python train.py --n_layer=8 --d_model=576 --n_head=9 --n_kv_head=3 --head_dim=64 --d_mlp=1152 --vocab_size=8192 --activation="swiglu" --norm="rmsnorm" --norm_place="pre" --norm_eps=1e-06 --positions="learned" --qk_norm=false --attn_scale=0.125 --bias="none" --tie_embeddings=false --parallel_block=false --init="uniform" --init_std_qkv=0.0181 --init_std_o=0.0 --init_std_up=0.0181 --init_std_down=0.0 --optimizer="soap_variant" --lr=0.00246 --beta1=0.95 --beta2=0.99 --weight_decay=0.16 --lr_head=0.00539 --grad_clip=0.5 --warmup_steps=200 --schedule="wsd" --decay_fraction=0.812 --decay_shape="linear" --final_lr_fraction=0.1 --batch_tokens=[131072, 262144, 524288] --seq_len=2048 --doc_mask=true --train_tokens=906800000 --steps=3085 --dataset="wikipedia_en"
Each number is 500 + 40 x the weight over its row's rms, rounded and kept within 0 to 999. Layers, rows and columns count from 0. Numbers have three digits each. The size before them is the row's rms in percent of the matrix's.

# q: layer 5 attention query, 576x576, rms 0.0748, rows 0-191, columns 288-319
# k: layer 5 attention key, 192x576, rms 0.0584, rows 0-63, columns 288-319
# v: layer 5 attention value, 192x576, rms 0.131, rows 0-25, columns 288-319
# o: layer 5 attention output (transposed), 576x576, rms 0.11, rows 0-25,64-89,128-153, columns 288-319
q0 099:476489482477473460512503479503519464508494483510471522507578476465492479481506571544489495487503
q64 100:552459549480480491453447542489587510466504431476444523505524465484438462525538558461488563476531
q128 099:528461503523500496493490427452560526473433476498504593591576504502510503500520493507514532508493
k0 096:497499510487471494514469479477501544509550556482443463420453480468546447544476582511495570451566
q1 098:516455566557511519526535461480565468449442463457517511450498449415511570521440506485524526487521
q65 100:629475458513533496552432434476498528440538460557555491414522532539509484506496481504553472519520
q129 093:489518547484578499510433540516500512508489531619558510560497529516485508543472515505512496548469
k1 092:459457571432537489432451567464487464556535496517532517548507521537557495467540540492487548521545
q2 089:528541467533540475530500496576500524573490472526469534442434545510492499480465490527482491496465
q66 106:454543466456519493527493477545541542492495485453541513442495516465609505462468447517440522471613
q130 099:474478487512466528490504517533537487519490539505499547456515499485560484494492518507509525518522
k2 090:501508513459463557450530503468512526415504480408484460530506474543515472542568525539510544522515
q3 098:467555504476488535538531433546487500469455530451498589494529537451498548508495540519513497517517
q67 106:459459492501473570475589462497456397464506546441532530446536528539557519567457464511523523464494
q131 093:494484550457465501531546485471499457459461508448489482455490448418540536521495495480437438495555
k3 093:457499539512453437502527509465551494540515563442554536527542459509587479480471522488493510493453
q4 104:545506463505576443540509434510606513468418522470485482521500481499535549547567594468539471509462
q68 095:590503516499473441491530405504490422494488539533525474548483493499502521471521470437473512453493
q132 091:461540414460483580441405475578457444506480565487534502454488551566462525492540543466491436526497
k4 095:516460470472518554432478435488555515576511485467534524410469514514507547543501453564473496561445
q5 090:542483575461430506479474500470538567516515543564466472443554463575505514480471512541471537473541
q69 090:503503503463495468542476469443458525447521544581534512486537537559570537518539518414501525464550
q133 086:522468507494466539484519529513545523535516546442497572486531476462470488543493522454485457480514
k5 099:472522471546459509521478442509561429480464505448495541508526439531497519531470526484582516454498
q6 096:518464522532521453478490481566556505532489494451538525427505457543522526546524560537431535492455
q70 098:505473494498549433443491551500583526504472486481497487470506468526580484557504490558471488571539
q134 098:514502515523499496536533581543500515472468476466507486431567580520487465514439490463501515462502
k6 096:514483522480582488459487511465548517573508464472449524495523483530441508529537425530477471545530
q7 095:487452496507512385474544466499471547398497500507416493521533493516452511444522505442508549458522
q71 105:427535483458459513502466443492500433474529553441391548549484501479523540464490512488508509440539
q135 095:444484504494521578377479484492501519561501552498473438606462548498487496488509439475453543517520
k7 096:496578516472534487500449491469498499503523511514439548525508505555513476516499553443518515500514
q8 087:522527438465448534499470514519467495485491514472467488479553501524549401474443527529526530455523
q72 092:508520456485486504444385534489490547488583425479466571492487576544500433493437506539532511491533
q136 089:475483492462407533493529576564485485505502463552497477537427454503495481446523522480510544500519
k8 099:460526528477446489474428544480503491486543517488448543496451544545484515450543526510465495495507
q9 100:549471555572468478504495479533456462484436504466481539521488490402605516474562425455545475470487
q73 103:499487523502507523417540489376449419440464579467478451448519455466528460573507525441530482522515
q137 102:468570531565473527440509455569478437420496522475534521499572492399550470462487539489481549478450
k9 093:529500514483496546501531486519533538458477524493472540515459516428518445539526490545545398596492
q10 092:463492476456486502473503521573552471469468497498480484436486491556536501473557503518479560516494
q74 103:515524549467496484449468472470592439510537501563492527450456494456501554562458501497539540484449
q138 094:484576484521495472473454466525496473503547476584543518496541470488539549498477454473501497514530
k10 090:465514458496542496517427570536559591519485499472591462535492505464547569581492483514408393528434
q11 092:470520530510540522486454502522504486549407508496445556442483499459448472571524498506478489539385
q75 103:473475500474497505489520457451502526453496494492492466454474525471459500526537575506511511460478
q139 092:503449491564542515460508505443490467586533489519487482470489527445549518496517515482528512518543
k11 093:494575464537536472452459471487495476518502558484463451464528537491541483503484415495463510527441
q12 088:538410579542511557524436491553482512589533466502473569468502495516447448532489544523473550520473
q76 091:561495510533451497477457473528500490558544475550476512485473460536550545519469529507491479511529
q140 098:513476525515470516510434527488476466493472466475484537483409496515537538461502490491474512439530
k12 097:579477537541504584483514548520476489461469473514517508477474434492544571465509493547473481508512
q13 099:510437538502509523526487549486526466505439444470447448413507461522491521562501486504493452586485
q77 106:543560454517544541499509548548522505436476527479523490538532492492529574547509502511497476520545
q141 094:435507462536496485449519589522512495495487501423529504519519494506575517522549483454480449543510
k13 089:485491507554562502540458513490519515535437476431575550515444548427494542489515502518539457487503
q14 096:557469509497475501512608444515488475502468513510541560551489439532488471502520523542453449476558
q78 103:508574461533492547554539495478581523529518562518482508526489499551440517452468524465484484463450
q142 090:508482508529491488446568467482523448475495537469508521505523510479503480482519508496463508525507
k14 089:482438529529551537503480472526531586522438472548422477506434453485493519531520468569529496492475
q15 091:546504501455487550540490495486500507534478503547464472537459495489531439517547480493547466493473
q79 097:484520444391464463554493464547483486480528473490461493512505543550452440535506467433516444527483
q143 096:501445439492553499565500508473563515507475451477488524468503525504452563562527453457481530479520
k15 091:541473525430503445545555450508545540474499464535492496524529444542500464518484468473547549384442
q16 091:528486583522507540495489481555579555482452492431490442466394488578467523500505510540473475541500
q80 096:444452566526529529505476527432484556395451474511518473486484426508509539433524504508443512508504
q144 097:470490520438480479507462490544556456518416498466499396511465506473523592453535520484396515470523
k16 100:469465496494466500524515532470512427519511468486474553492564451505517544514535506526485571494488
q17 092:524549477455538498481528531488483485490455452569466509529520469446488531444517441486513543512451
q81 099:490475520523444538509479534508481516491493477513523457515472469482509514446424446524495447424506
q145 095:441496530467520491465410500519561511533454503449506474507489610487523448419485466452467516420490
k17 097:452511564515467500518421517508486517474476487588485482556471450484456511505523548447464439484415
q18 092:518532456417504538539446612503491548541487518540522512544505511511519478585453452460489443490574
q82 096:545586512459436471527510550481505539492522450477487538454498463450519475487537474550516507507413
q146 090:522547482542533466479506542537501524544498451500458500555467579523459568482539516507556552572492
k18 091:526474479456471449570504523518505509433544463507543469430491543544525498501457428554499448543553
q19 101:498489469527499513472514498560485562530492503492519496577506537549551505544498543450506499512477
q83 098:533414532577562510523468517509459476548445491490475532595453498523456466560561605473550420492491
q147 097:509460491521505472571541520507491472537479482518553523507472499524576557516511472398551509511534
k19 097:461443492513471534557535564484541515484555375580561492561524427538448486516445484501498468510458
q20 097:491535467454473493583424453569557443452568507488490545485564386496468492430496566514481513530578
q84 097:523459492449529521528460476511479500509519561488435481571476488462527515462495512500515538564550
q148 094:482556437592527520567486523496476502490499495567454546448523482501526528442519595523519534563500
k20 088:475431532513470556573509512543511396456466511539409487482543532496562509571514562521489552451522
q21 089:423478547552509490476502525492489505507504537477491591534565487510580498512544475458565543527517
q85 097:481412503543418487519534455479432523447591465527528469469496527516528474496573479408568519461503
q149 090:498509492488540516462506493533434463496498502474459486456418502494420525506511437552556403461490
k21 089:503522511518546417540520526486479489506545549500507503422520507505440463509499525482518540532499
q22 101:466519496516477493481600536471477479440531527484510474447576529546546539530537467491493507489553
q86 100:478472455484489500501553543530409493406552523512556524484475515385498511452553503563486481515465
q150 092:419549497531502559516521563506451522443541497473512456505486472501560448592448513500572550476434
k22 095:441494522475506443528520507488466428498509539511481567562539472473552578508509460512560520504557
q23 092:498471457466478491432526475542526482491532494512471475457525467566455476477504522507485586423496
q87 103:502499445520542442479531516481480520512459556491472473493508541497429473529510458512442560512538
q151 093:514513474489522475492476473483559508485521485523518532524531526485494567532498497470449498538508
k23 095:388479498538566527518440538462500478464568517493528520508527526484515497421497446560470544466508
q24 092:533538498448523519509487570513513527520488553584469500471522479433533464527516497562465471513484
q88 098:460520470514480581443542511501482562520470557524426486494564555475479532460537481498526451560560
q152 095:467591467504475472506562520454524567499526515549452530482522556472453455519582500512485483487409
k24 090:441534507487465534469487550509431560454493548548505468509480489522544561524467488457553578565488
q25 094:561508466479484447533494493510476530437456468429493520526545537503540505547476512472538563528522
q89 097:529538520506474508480466562535447488413520407468524513393488487544474528489429475505483497460514
q153 096:491535482506488519479571476491516523565498511511509480519445487491551532569480506532480581491537
k25 092:453465460492545471559509433462523522562489485477605515504507491523506496484487569551442473487544
q26 083:406521501552484520526545515448510479507458597532424465479514515518467524477576483543544507455544
q90 087:551405530551488466479520439412455491477511492507542499552503504465478490491518477606531522433541
q154 088:480476468512503590443516569519544516509518454531496512496574499541428553492511519457476483475536
k26 108:444467437486534469536551466465517522492454515516531452531461508585538486478546437475507428449577
q27 093:364497426534516503504466491487530465485517564523579484445516572539546597486528504537469451521521
q91 099:412529430475522518429555565504475483473513474503500576455474544545562474458470495514549553552504
q155 091:474527543499511528511559531451549501450455502529586535507488498482475515524402492471467517506549
k27 087:442496496504475481511476516492481539477462482534545470536411470464531478513505475533593504552530
q28 095:466505491511548458450623577546416548492486534435542502518547485496505555536504558453531452586506
q92 099:481524470506546471522516532468484522493465495462472514499583454508484518538405561483532503527537
q156 099:538489487495494442459498592487510537513516468532492578539537587509523540495489473549504519451478
k28 089:441469507455519456543549519486524495431445438479516496456425459493464524489563478450486505494433
q29 084:472532534496574512482494493470549423552470518488495517408522535526538480494470488611484465501440
q93 099:547494526437522462521484516454498449505535444522498598486524545491552583416575537475478551491430
q157 093:464490528457489491498439464456523456515528469446524538480499542500484511491551545584449509492451
k29 093:523419524510558524451462501519558442512519463467498531510530474529442519470487527536510511531512
q30 103:460511488511434506439494475449487571486518536469537405536559500531455450455497477475454495568582
q94 092:472521471493480498501419472488476523522490537510440514481501481465430490500503497499518514584508
q158 095:468536445459516518505466569580474561580536569483442543550515522490442454438531485496461496507488
k30 094:482541407489485428476480536473437522449559548582532500455511495407477488484484477489519541484499
q31 095:527462521520488550442480494401522467595465431542520455421564426433467496456491509515454483438450
q95 092:503526518497457481482519469504453554520390495458572535504496429513508534447498474479535526494532
q159 096:528487577528487560532488511473480462422488436564506479440527439474463532469400549505503499504465
k31 093:522540526439559446491503488508499536497443457478551540486517507485484460520477537482452523479458
q32 097:534475461489548553533518462498536512461449515512501492512512510543508499536437585395568491486463
q96 104:534476539547481462546503502576485536482475546511439539511597533492529545417580567495532496465471
q160 096:497496586447527443549457514500444530456440492448498445524543465557581550499591486493478499526561
k32 097:558489465558495508506527492435508478448461565502514488475506503532459470507562536491506539457576
q33 099:460503463470535529451437529530456415532512480523484546446585504500577528495485635493560529506545
q97 097:501503487527489513452410571518474484555536497438519491460490522481451499550443505505476502443527
q161 096:453525493453567571523546459482480477467446585446467536469478442510482537531496508515527494487535
k33 096:475459503494487510541572482544537493475476578486521475513517478439480503493578462515485523498532
q34 099:400522469486509420470475537467542511470536482505529560586579508546603515473446502453476531398606
q98 104:442506461494541458455515508451518484496544527488478517470528568527511517522472521466531553482606
q162 096:489491501502543454475569461508490523528490544528539505380511510539549520566513447508568519503487
k34 093:549463495489529531572517502464484512612467468476500578459552506487423517496588488471515574512486
q35 097:484464496497534500523520496524589534536511501523521506474488472565499531502485503480486515515554
q99 109:499514461479522488530505491453575451461477495468558558478489574501477511512502540433457485431433
q163 098:502520462456462471500522488460501443518449482540504531426476571496500549502507511522549537451495
k35 092:457488546476536501505563488483536550504492467482501446547524499468469476545450475583460467461463
q36 097:416461510532468480510494487474463437507545550518476520507500464518464450509507511515531535525611
q100 092:518449469500489482481529444510506521449476459397521507504511546487445456502494528457505545463456
q164 091:421508399470489555456525525595492471501495468452489506463491486489591513511440453414457476520520
k36 095:471484490481504491538551478503517519496570560469529488531580571474539532514491529509452532505498
q37 084:469483559447462445476489501496477537472511521534404464567494507543482584490497484477505524415373
q101 096:516486554485462463480488443523468558534544513539451496523544479540528542525516470463465544488528
q165 093:559413501502481522478454440456488511523552494476483460487508499544455546566503504536507466510457
k37 099:532523481521477472505466540426493451520453584578458479443551531474528466510508492478525550474502
q38 103:439561533502500478473539522458484531467517577474538496530501482505514480573487536560394433479522
q102 107:471448484469473470547501523453490447485545488508459484567613478528478443493484550523528461481617
q166 097:435434430509407535530527505525525505561525521527510539607518431466507503539564541530460462485532
k38 096:446525424487497515581435528471501480504503529506423476480497477513545527520499456519485559495571
q39 092:555493547393519536578484469511560592437506501481486466552425576494442496489508467513492503477528
q103 090:485495506436536534532564551488494562567484500468461533569482526500533512512594443418462508492515
q167 095:476510515532542518521479468422556522609523445488549505568501482463526534487478471497479507498543
k39 097:501565472474523464547512506518518497486492421518477441543537523527512494537428501496489476525465
q40 094:541425528538527494482433515534509507471509579489502510475501501528474448502499501535479487578577
q104 102:540574477537518432568522486517595426487527537479529497507530529552433526412450547528452506483510
q168 093:483486468510520495525535498550526493434493481499446555475558487537471507448499545487489501525490
k40 090:509467524473473517426515389477504448519508457522568481487519423482554493468500589496480492467544
q41 097:523509580525567442443505402467557460537544559506461513526453487539501442536499504514506461499495
q105 093:478508510531518492472480503487478472497453508527421514510573473549517465515497518488484485496539
q169 091:498598522544478493492517487531458532429557468473423502407555510517556560525479432478495550444509
k41 089:484556497522488487495559477560497503485521507434547557481506539592514563517465516529449577417508
q42 099:476523468509514587504535536542470443466497567467524495503517498524515487524539433524497492542543
q106 098:544582484484450539556543449460476481485483543561554474431470513457566525498546478530587489521479
q170 092:497505508521490513440433386464524501556437498508523504540548480526549512485521508495546467516433
k42 094:484467492503513538474439544422426502515467531523478530546544576455511549499442517536581522542454
q43 106:405492486494539417494464517512540479477521506496526559546474497503600449578500496466495479409502
q107 098:490539474460473489510496540451507492490539470506495557543461464512537495524517482487493499450523
q171 093:510509512544452515579456493444510494480497510455524532499463489577511549432466565456510491488598
k43 102:529515467548511465531413487496519542555464515527523446513476473445469542468512585493514481458563
q44 095:512513514525494478501511509459497516490454513461479460582491511483538451528535508491489443495489
q108 096:503509526442426445577502476481440541529488499490489510487548483435531506569508477522563479462481
q172 101:498476529447520548491487494474549529436529506430486534522504468461475450544561547527478511437492
k44 090:435549485500494567528518545504533548496539584483496527472566538503511527469490473460529500525481
q45 092:512601485450486484555460526518468538551519444502466438543509485478497487452497471527508476530490
q109 102:461604523448517456511454521428515520492482458512537487523563496508563497485548505492470502453483
q173 090:618508546534510466505479481522502479500494504477472453462487473446485521503449512530473534517559
k45 092:478479448424469512494475601520509514431408464527465507498592487432576518559517464519495514534510
q46 093:541460544503471506518444445539536470503522474495498528520537478479389520481560504452503547583548
q110 104:450447521495473453462586471461518497482479499475534468595491478503607493529528452536520475517489
q174 096:448492518532469507584540463491502493550484534547482488598479521533565530480525497486483498544523
k46 093:469478478515489488464554584522522448471482526561537500432468521529542452558578448451544509499561
q47 093:500576510527475520452513512470481504502458552437494469416518430524451534472448505497461513482511
q111 104:449496493510452451488548498479566498502465524495483515537540469510470507438529546471468513480580
q175 098:495583470454453462572504527471559577435516520517483509454538445532468501508510498507469540464518
k47 090:471531499498446531504544456522434504454448526451535506429535525484435508449524470471427527519553
q48 093:519525501547540553510433506452482484524465495472488462542462517501548457504479495487518437569469
q112 088:480481483470438555501463511536482471560485534494485501527535540545522491514535440487504562530445
q176 097:447505493479508519540448528453501501526440539482505476528499496532544482462513527560498485491493
k48 097:483489492565476508454486543466472499534428526543546505497426447487522527532505479592520453522482
q49 092:486505515499477522552515488488478495482508516514557495462509544512527458552414487527548473498402
q113 096:612439463515479488545566458490504500426527473554525467451531452453457551511541555522470471496525
q177 092:527485558534503535620526542480454536545535495516483515507526574510533505441497472582502522490531
k49 087:487547540447462475507500515457536508520519516451447521546493511449547507465587578513461537526525
q50 093:473521523515529427551557559485450510571524427549487532474507512475516515536524513457592423517484
q114 097:498521528507495457534506503515480443520585430489513483455500529533492530425543484490496446576544
q178 091:555481491442523505527487480525512482480545442410532490524477473543572455457502482543467454489594
k50 091:492519527487521558557526581472521489532529532468521458463478513496473434499411520447420555533536
q51 099:495524525472504498481461471556508482527534501457487429515528492547517546500485502462498518403540
q115 095:548471549481496456457507495540536577530518492482389471578518552535484488505522513483490470463582
q179 095:513526555481573431517465522463483513504489465482454569525472550496471486457468461513518530519546
k51 087:494416512558463471550483456453487531475508506529514497487443455504556477518535468501464461512500
q52 097:445555442520483547516410609463516562515510493485492466488440514512533471521482506501472536569540
q116 099:482490514481505425481491463471445577514498591465490581526444505468526505471522517511542454486511
q180 095:493600454507482505495529498488528503477539457532484558507539555539470489532479509486526571517495
k52 096:458403500473471413502461513482453458523487526508485505449552569457550469436502499509511539532500
q53 102:544474466478473435520505521501459496511488466462451471489453494539491457450502465447575485482511
q117 103:537447563463459465408452509463450484477470490545513471408467476533486541488433525498459497497546
q181 097:493477508525531498500443419522488488527480557529475488459443519559517483441607429485527500432534
k53 102:503513475518488503466518535559432497430473475526419454525505504541502466539528503469540451482452
q54 087:512460479480506497539539471481596408485502542535472504436495455477442473508545451547508455466519
q118 102:525539517540535455530461502577502501481527436360475574482502505460539519495507436528532443535581
q182 108:484459454557464533468546423492500535373501428512478465481525425477464474420560449562552519565547
k54 091:474473507512551527481540473527495548490473463520542470491449503516475453520577497526584482469469
q55 096:524539525478461506556455523494502498557493501461525438487518548502520549472422464481481518533513
q119 097:498420502528511553517458507473477509532491537503514462482604497535559511516431476512475516560458
q183 095:499438420491522490459512527452494483486479497410459531526504603469521478567481465552455508505486
k55 092:474487497499549560482491509503464506511520476491419502569483502502558473502486475477457498553567
q56 092:550498493489540530471537439536546482493524520486440434487541559545516419513532543487458501467512
q120 098:478438510454546475438467497481543528493591484469513445440552469483533481474413440548515474434457
q184 096:481470534515500480400510489495521472457507592503457460580481570467407493538473514497523454545475
k56 092:530530509495434534471464488527533516568507567510457452575445460491477462508428522468527446527508
q57 102:529504494515478491438571418585481493524512476488498458477526473483542529544495488481492462549533
q121 103:503557517479492480441526463503473526518549527502546510520541511429475496498478533533461518505566
q185 092:505504488488412514450392450520477529544501431526542500569540509538519437549470467536558413486547
k57 097:540477522455529501445520429500494454526479475460499547561440523463466546567535492544469499508484
q58 095:499484519493499534478514471482447483522496573460494470538451454478465479474504523481499454540522
q122 096:489463571541473560516539550468450503537479484476524489459568526487409473423514547476521495509527
q186 097:448459528511502519482510430511517523546529395465453534592480405498454567426498474436486543549424
k58 089:548488535546554487496453489534528503484531514517451493498513509489492535398483507478504516460539
q59 098:464525507525510505506480543438491471420455544433558580520474430438513574535474479518574504497564
q123 100:519401509476517543486449490497477576445497477520517535496522455485506500447489483479491434455505
q187 095:541532517528486450465496547551513485442503526449525499500428492475544450561488464495534486510569
k59 090:470526475514515494441585536574451528460484512389420483514543536467540489514546454489563445437512
q60 093:508514487502499476515469454469456496555561468580492442514471489496462492479479469494492521590599
q124 098:531539558461521547496487513559526515494509515498466526472528509416512471464459516561506502486474
q188 090:466592454440440465508513449503488513557456521477519457486471507510480525455492446498498423531501
k60 086:485518520447438496486467523517507501443484483493481564507505470404526431515485568476536496448522
q61 094:517516490451508435487398556581512504542490484537508464564504456520538494523495529507502560451519
q125 097:491524427491460447524446497520427486590496483482510441579495598493479473478470481500500488533532
q189 094:470528501491456496411497433441462419534473569477532456501504553522541506455513457425497574477494
k61 093:556576481461459463540541488483504518489487409478510557453587453460484605437503516480406543518486
q62 099:489571486470490527459445496494504522555484516553529462442517494448528528493559541574447563575512
q126 102:467498512487597524497458446508488474557497515447573518533488520515525505568556502519452523545570
q190 094:471441512537491537504417428468504518475483515519518487521546491430495508487506565477559498569568
k62 094:440536567531499522466492544535507462523531468564471588521508448549537485536495480518519502437487
q63 092:539441522557557442541541472541495429518544567527468535444474544493509493524545553487523503504497
q127 099:487467530549562548529508473516442509483461494522455498427540568491607548521514471493585494502548
q191 097:564487504553493422520595559492518453527528447443464492466511532471519506493483514537535542441485
k63 090:436487499517516527462523462545503562515490525533518503525522508510508538582546475577563466534502
v0 094:517495528467528477629532473521523504562471512474503472483526523500513494508517499480506478494474
o0 099:485496524520549475485533498532530495517532525495507522521533533522443462505508485447565488511483
o64 094:470528530451459504580527554532534430446517449514486484588473449512514478585498523472455616530494
o128 092:517516466446463493458465529489478501494487444445410509418450502487550462549461499474443476539460
v1 099:436558509518577510454496474554496468563554517497454510463487488480513485439461450512580491560451
o1 102:476496498543460512508582509502451519521508507580488490503438553514460477541500465478461511451493
o65 090:536472490588538485532525573479467503548471476507485467506507537505525523478501405487482539516462
o129 095:539510437516498568485561517492529486452506460454581505580500525457565479503481556446432492447484
v2 096:500464514489473522511508472423519457474512508535529490477493504412494542431493479520532457434499
o2 097:488392525435520550503582502571519626527446434534465448497535512509512493509495485431499525512486
o66 094:534561517536472502425487482534512506481439498501589494487538426434530499483490504550478485522514
o130 093:528551536529498480614452534464515584488523483460482498390515525607462537477491515478487476530569
v3 095:569407536476557504475514442420519498535550463496512446405553494523478501564477461552473511453467
o3 091:518526468511559465469535422512507482451502525465582514515476516475456582498534468574482531493474
o67 096:454486476434525490504489457474498497524473518466454532513528449463509482463550509500496497527477
o131 101:432482455481414509560537570558429529553479497571422483553450491513450426465557516470548470531571
v4 096:450551487527531568437494429483541632521456466546487512532489522515526586499427560438523579459514
o4 103:522444565539463531512497507474509471538455460519573471471431541499459509479409475532455530470509
o68 094:568455507524497542522520465459506448498545453477519381531468506505438525465530482497462471485526
o132 093:484516468497510526440537473485426481476494540481571478490529498434487473470551480415434499487552
v5 091:499532462469426519522563485566496476528455500503557437482487465462460498452436531498462502511569
o5 097:550509496535507535408493460490467500488455451504535532474602498496492504422460459496493512460556
o69 092:594511433510530416518508450457515512523388545483489587457504447537475458534483510558482561524561
o133 099:508455518529549485507523376500565545530512486440629536586495454512426548576591512481491390490480
v6 098:476473462520517548453504532544498473491459520421505477495474510483491489506452515543489514544506
o6 104:553475483548411558532547531452470464489574450514550449462568432503509552448508564531517541499559
o70 102:541503493506476446485540529479519459517439443492459497539490519479545531522500589478500486541483
o134 091:514461578510535565459587486453569422511479456534486529550489505511509541549437557465482496470479
v7 096:492485577546532477481575462394494452496568555478424543491470508586536540556412470509518547535510
o7 102:473423489476476510493545440463576409492459503471538500460508512502498545531433560485541447526528
o71 094:501496503488500523501524561421496498481448471544527603538531516465471548478481546492576479474597
o135 092:494469503523592549544505533492457521524484460496549449534520472479524511430471457541508486500483
v8 094:520459497529499552497451504544531491499516478445497570478514507516506558557488421461540454430476
o8 105:525490515561492478533452495563484479538492445458480478432550528491470532426519531489504525510467
o72 097:476535571447459541450496485460503509555495488464511473523534464515484515517494441483500496472526
o136 096:478489514483528519515514487451423513518519544482519518545492591429482513502476518521506471479502
v9 095:571489547509481408453514522532522453481563530485503472484489506447539511548549429437501455423528
o9 102:498488446477540537455457456515520565502466460479525528516458512501503525475513510501512490496526
o73 098:541439511472467456466425437545563494574420490459544531471489461492528491496491517502507463510505
o137 090:481483463519514524474510542513465431525479501503549507482480513563520566448500491524528525509479
v10 096:511463498526504485448483471585488489510536505410425494504497475523427517474535527496523536499481
o10 095:525537476517524513517519514525450455574548515509570476536574630462493533545493523516504494545484
o74 089:522478563421471455489477583496524430467537464449523516494514426515562521536560464528454498523547
o138 096:439574502502510452516490497453473478511472461550492483500406512486581470521547464596498521459532
v11 099:573448520489528444498443525497425498456512459543519489497461535496599619530460442475503516452485
o11 096:537487505474464513546560574467543533584505467472429483523461458555487508498496492459503538531457
o75 100:391515443569503469510461557489451580503518512469494576550499443495503504506443469511542437459525
o139 100:493423579535511524499511453554387522432496531555495482518537485526444400467445468528444505489516
v12 093:512530494491444518610462513529489548518535532466497502487553482483604454507407542456447508495505
o12 093:465496440424502464501454555540505492533444482520500441527486514497474506527583511557482481392502
o76 098:441420532527550458519512476528529462459493530487572417522492472440523578461549467496489489490500
o140 095:473434472481533529550559546486503454538497483551505517484532469535470593520532498556415481430464
v13 091:509508475534522498461542476391444545500530524417490617474444497407467465518586487470479575468442
o13 102:534469518450500535537471515463525444488487489559545515489522567548517528454569572502514494515528
o77 098:539516538494511566450530571533455485461487505494505514549545441452521514410506499476502533421497
o141 094:428446519580489495460483392470530535546522469537465492498563496532514477524435487496438496484465
v14 094:543410472474500509521526461516498552474528513509502505477501537526499465484537500546491517535561
o14 092:546462545480596479501574471477483555544536441542502523497463515480475415505513528530488484481510
o78 090:494539453576477478576500444493576522492429536466567509557498527432502454502523531584453489522451
o142 101:414504507527503515486513476462496463455470507435538508598452488463492553537502425554545503479480
v15 094:454510506481405540529465496487521522541488520514453539535483519549499443494524581496513517420553
o15 100:479430459562491511501480458525545491486484523468529546398522516496509549545510492552505492531493
o79 094:536440491492463529518355469465448499564497524521503586530486428521441508457528512473478582554507
o143 099:623410458477583493469560503520530447461515468553467493438559516475541454501540413539525498510489
v16 092:447437541457495480462540513548469544496547478497473495511514470594558499488479603482488473446477
o16 096:457469439515476512526395571444527527488506482475539484542480485521503496515522491471479582545492
o80 100:454502415437549504503534470528513501414490456457510509566462496534555456481479616553510529434595
o144 099:512525442520518508503528467469487471524475468520530496557466584358517480499523519432493417540587
v17 093:575531536531463502516517568537432496512479499464500495560490458544438566499536541467531470527572
o17 095:491510484424501483447475509500509543466454507401547545464498514536525533540519560496475477502567
o81 089:500486498585458540448508452537523496555500511531546520446542510457569502429426497470499518507427
o145 093:512488488460548528487419490495469503519586511493507548564544455527548488518490485564463517505504
v18 092:448444429516429464495501497456499529511464511510401493536516481477449460508512522533459489491510
o18 095:500478497485548491451497516548556508533439484479471550597491565438522528515486476460391521593499
o82 096:420518585395501547564504601502503586530460537523543490515528545462507508490491466476456515514511
o146 103:496514485530546526455527493573476495507545445526504499493506614533513552523482501501557520476467
v19 095:486413515514468504463474525506526517459514592484479416537499559483486519491490514493429481551509
o19 098:451451457549440524454440498440555498531438454458472497510517504450575553572516492544466467543454
o83 096:492489536475595491449571417484535514503573474448580457486553469512516476534464520494559482543483
o147 093:565548517489592538541508491539553553466521504451483481498491501486495560492567515447509558563432
v20 100:427457520451452572472470536473495460491561475493533527444483508483507465518517469519481562443476
o20 092:480578496484544531489509491464504536517460446539560507567444542544490490567541444499478535512454
o84 097:526538464492501471461530481537453555470469437614465452482496492523504521581435468479492477548507
o148 095:543496577598538490493514496521451510420455476468472484457509458504566543541468479453536473468529
v21 093:486528549464508511445534548473464493409477468486553528548483487572520536450546522521551508585495
o21 091:488547438412525493475547519465496541445490408499481504454450466479517510487518548550468557457482
o85 092:410483533464448505523504548484541411557543486493485488473482491467497554487443515553492534464430
o149 108:483479553510469417443460438482505491573499492486457456503522512534496486529470448483477514507479
v22 094:567453530457517439500543501459458450560433540524497445542515519480515471500503466476473500443565
o22 097:479458544509447462522529472539530505532519499528492450572499486578451432477550482530544483493541
o86 090:546462578533512506512469538479477494528512483488460523541535440547498432552483463510522465509580
o150 097:520485439460492516480499493490478460510445504534502521538523492518595535504492518429429476538474
v23 096:565470479513522493564495501586505495449517471469548463545428519494565471595431494540529493498434
o23 108:491491492498528448489482503491484507510541555480500499600457511524447561501493462501596558534502
o87 095:508534548502506486517467421467545522431504555469481485496526508632525474540491533477568541438511
o151 092:451543499485515498513553518555556513519440448557467521473507484532448514517569481441516491495505
v24 095:444493527512496448547518536543470470510454473508498489497570459498488461511495517482501487480540
o24 107:580576433524543481498430537472496516521475435500512552434515498516521454482471538518489548522510
o88 093:475529431554536476550519430473505507527562522473528554460426474475473574480494480511482450509496
o152 095:560442529466483523479512557545471491484483499514448514479473544459529541501482535456489502458529
v25 102:502465492476484523569524537509511460548505441530515525466499479530476466609527482524489481524490
o25 102:500460501547556569457595454479525520459422494434470490518534464445481465565462531508541462519448
o89 091:528555470570441498496485548454503548551529447509464477481512483510426453545441483541472480497503
o153 099:517544529531479492502557534500449534497450512500495490457446532495503470509543528529503472459468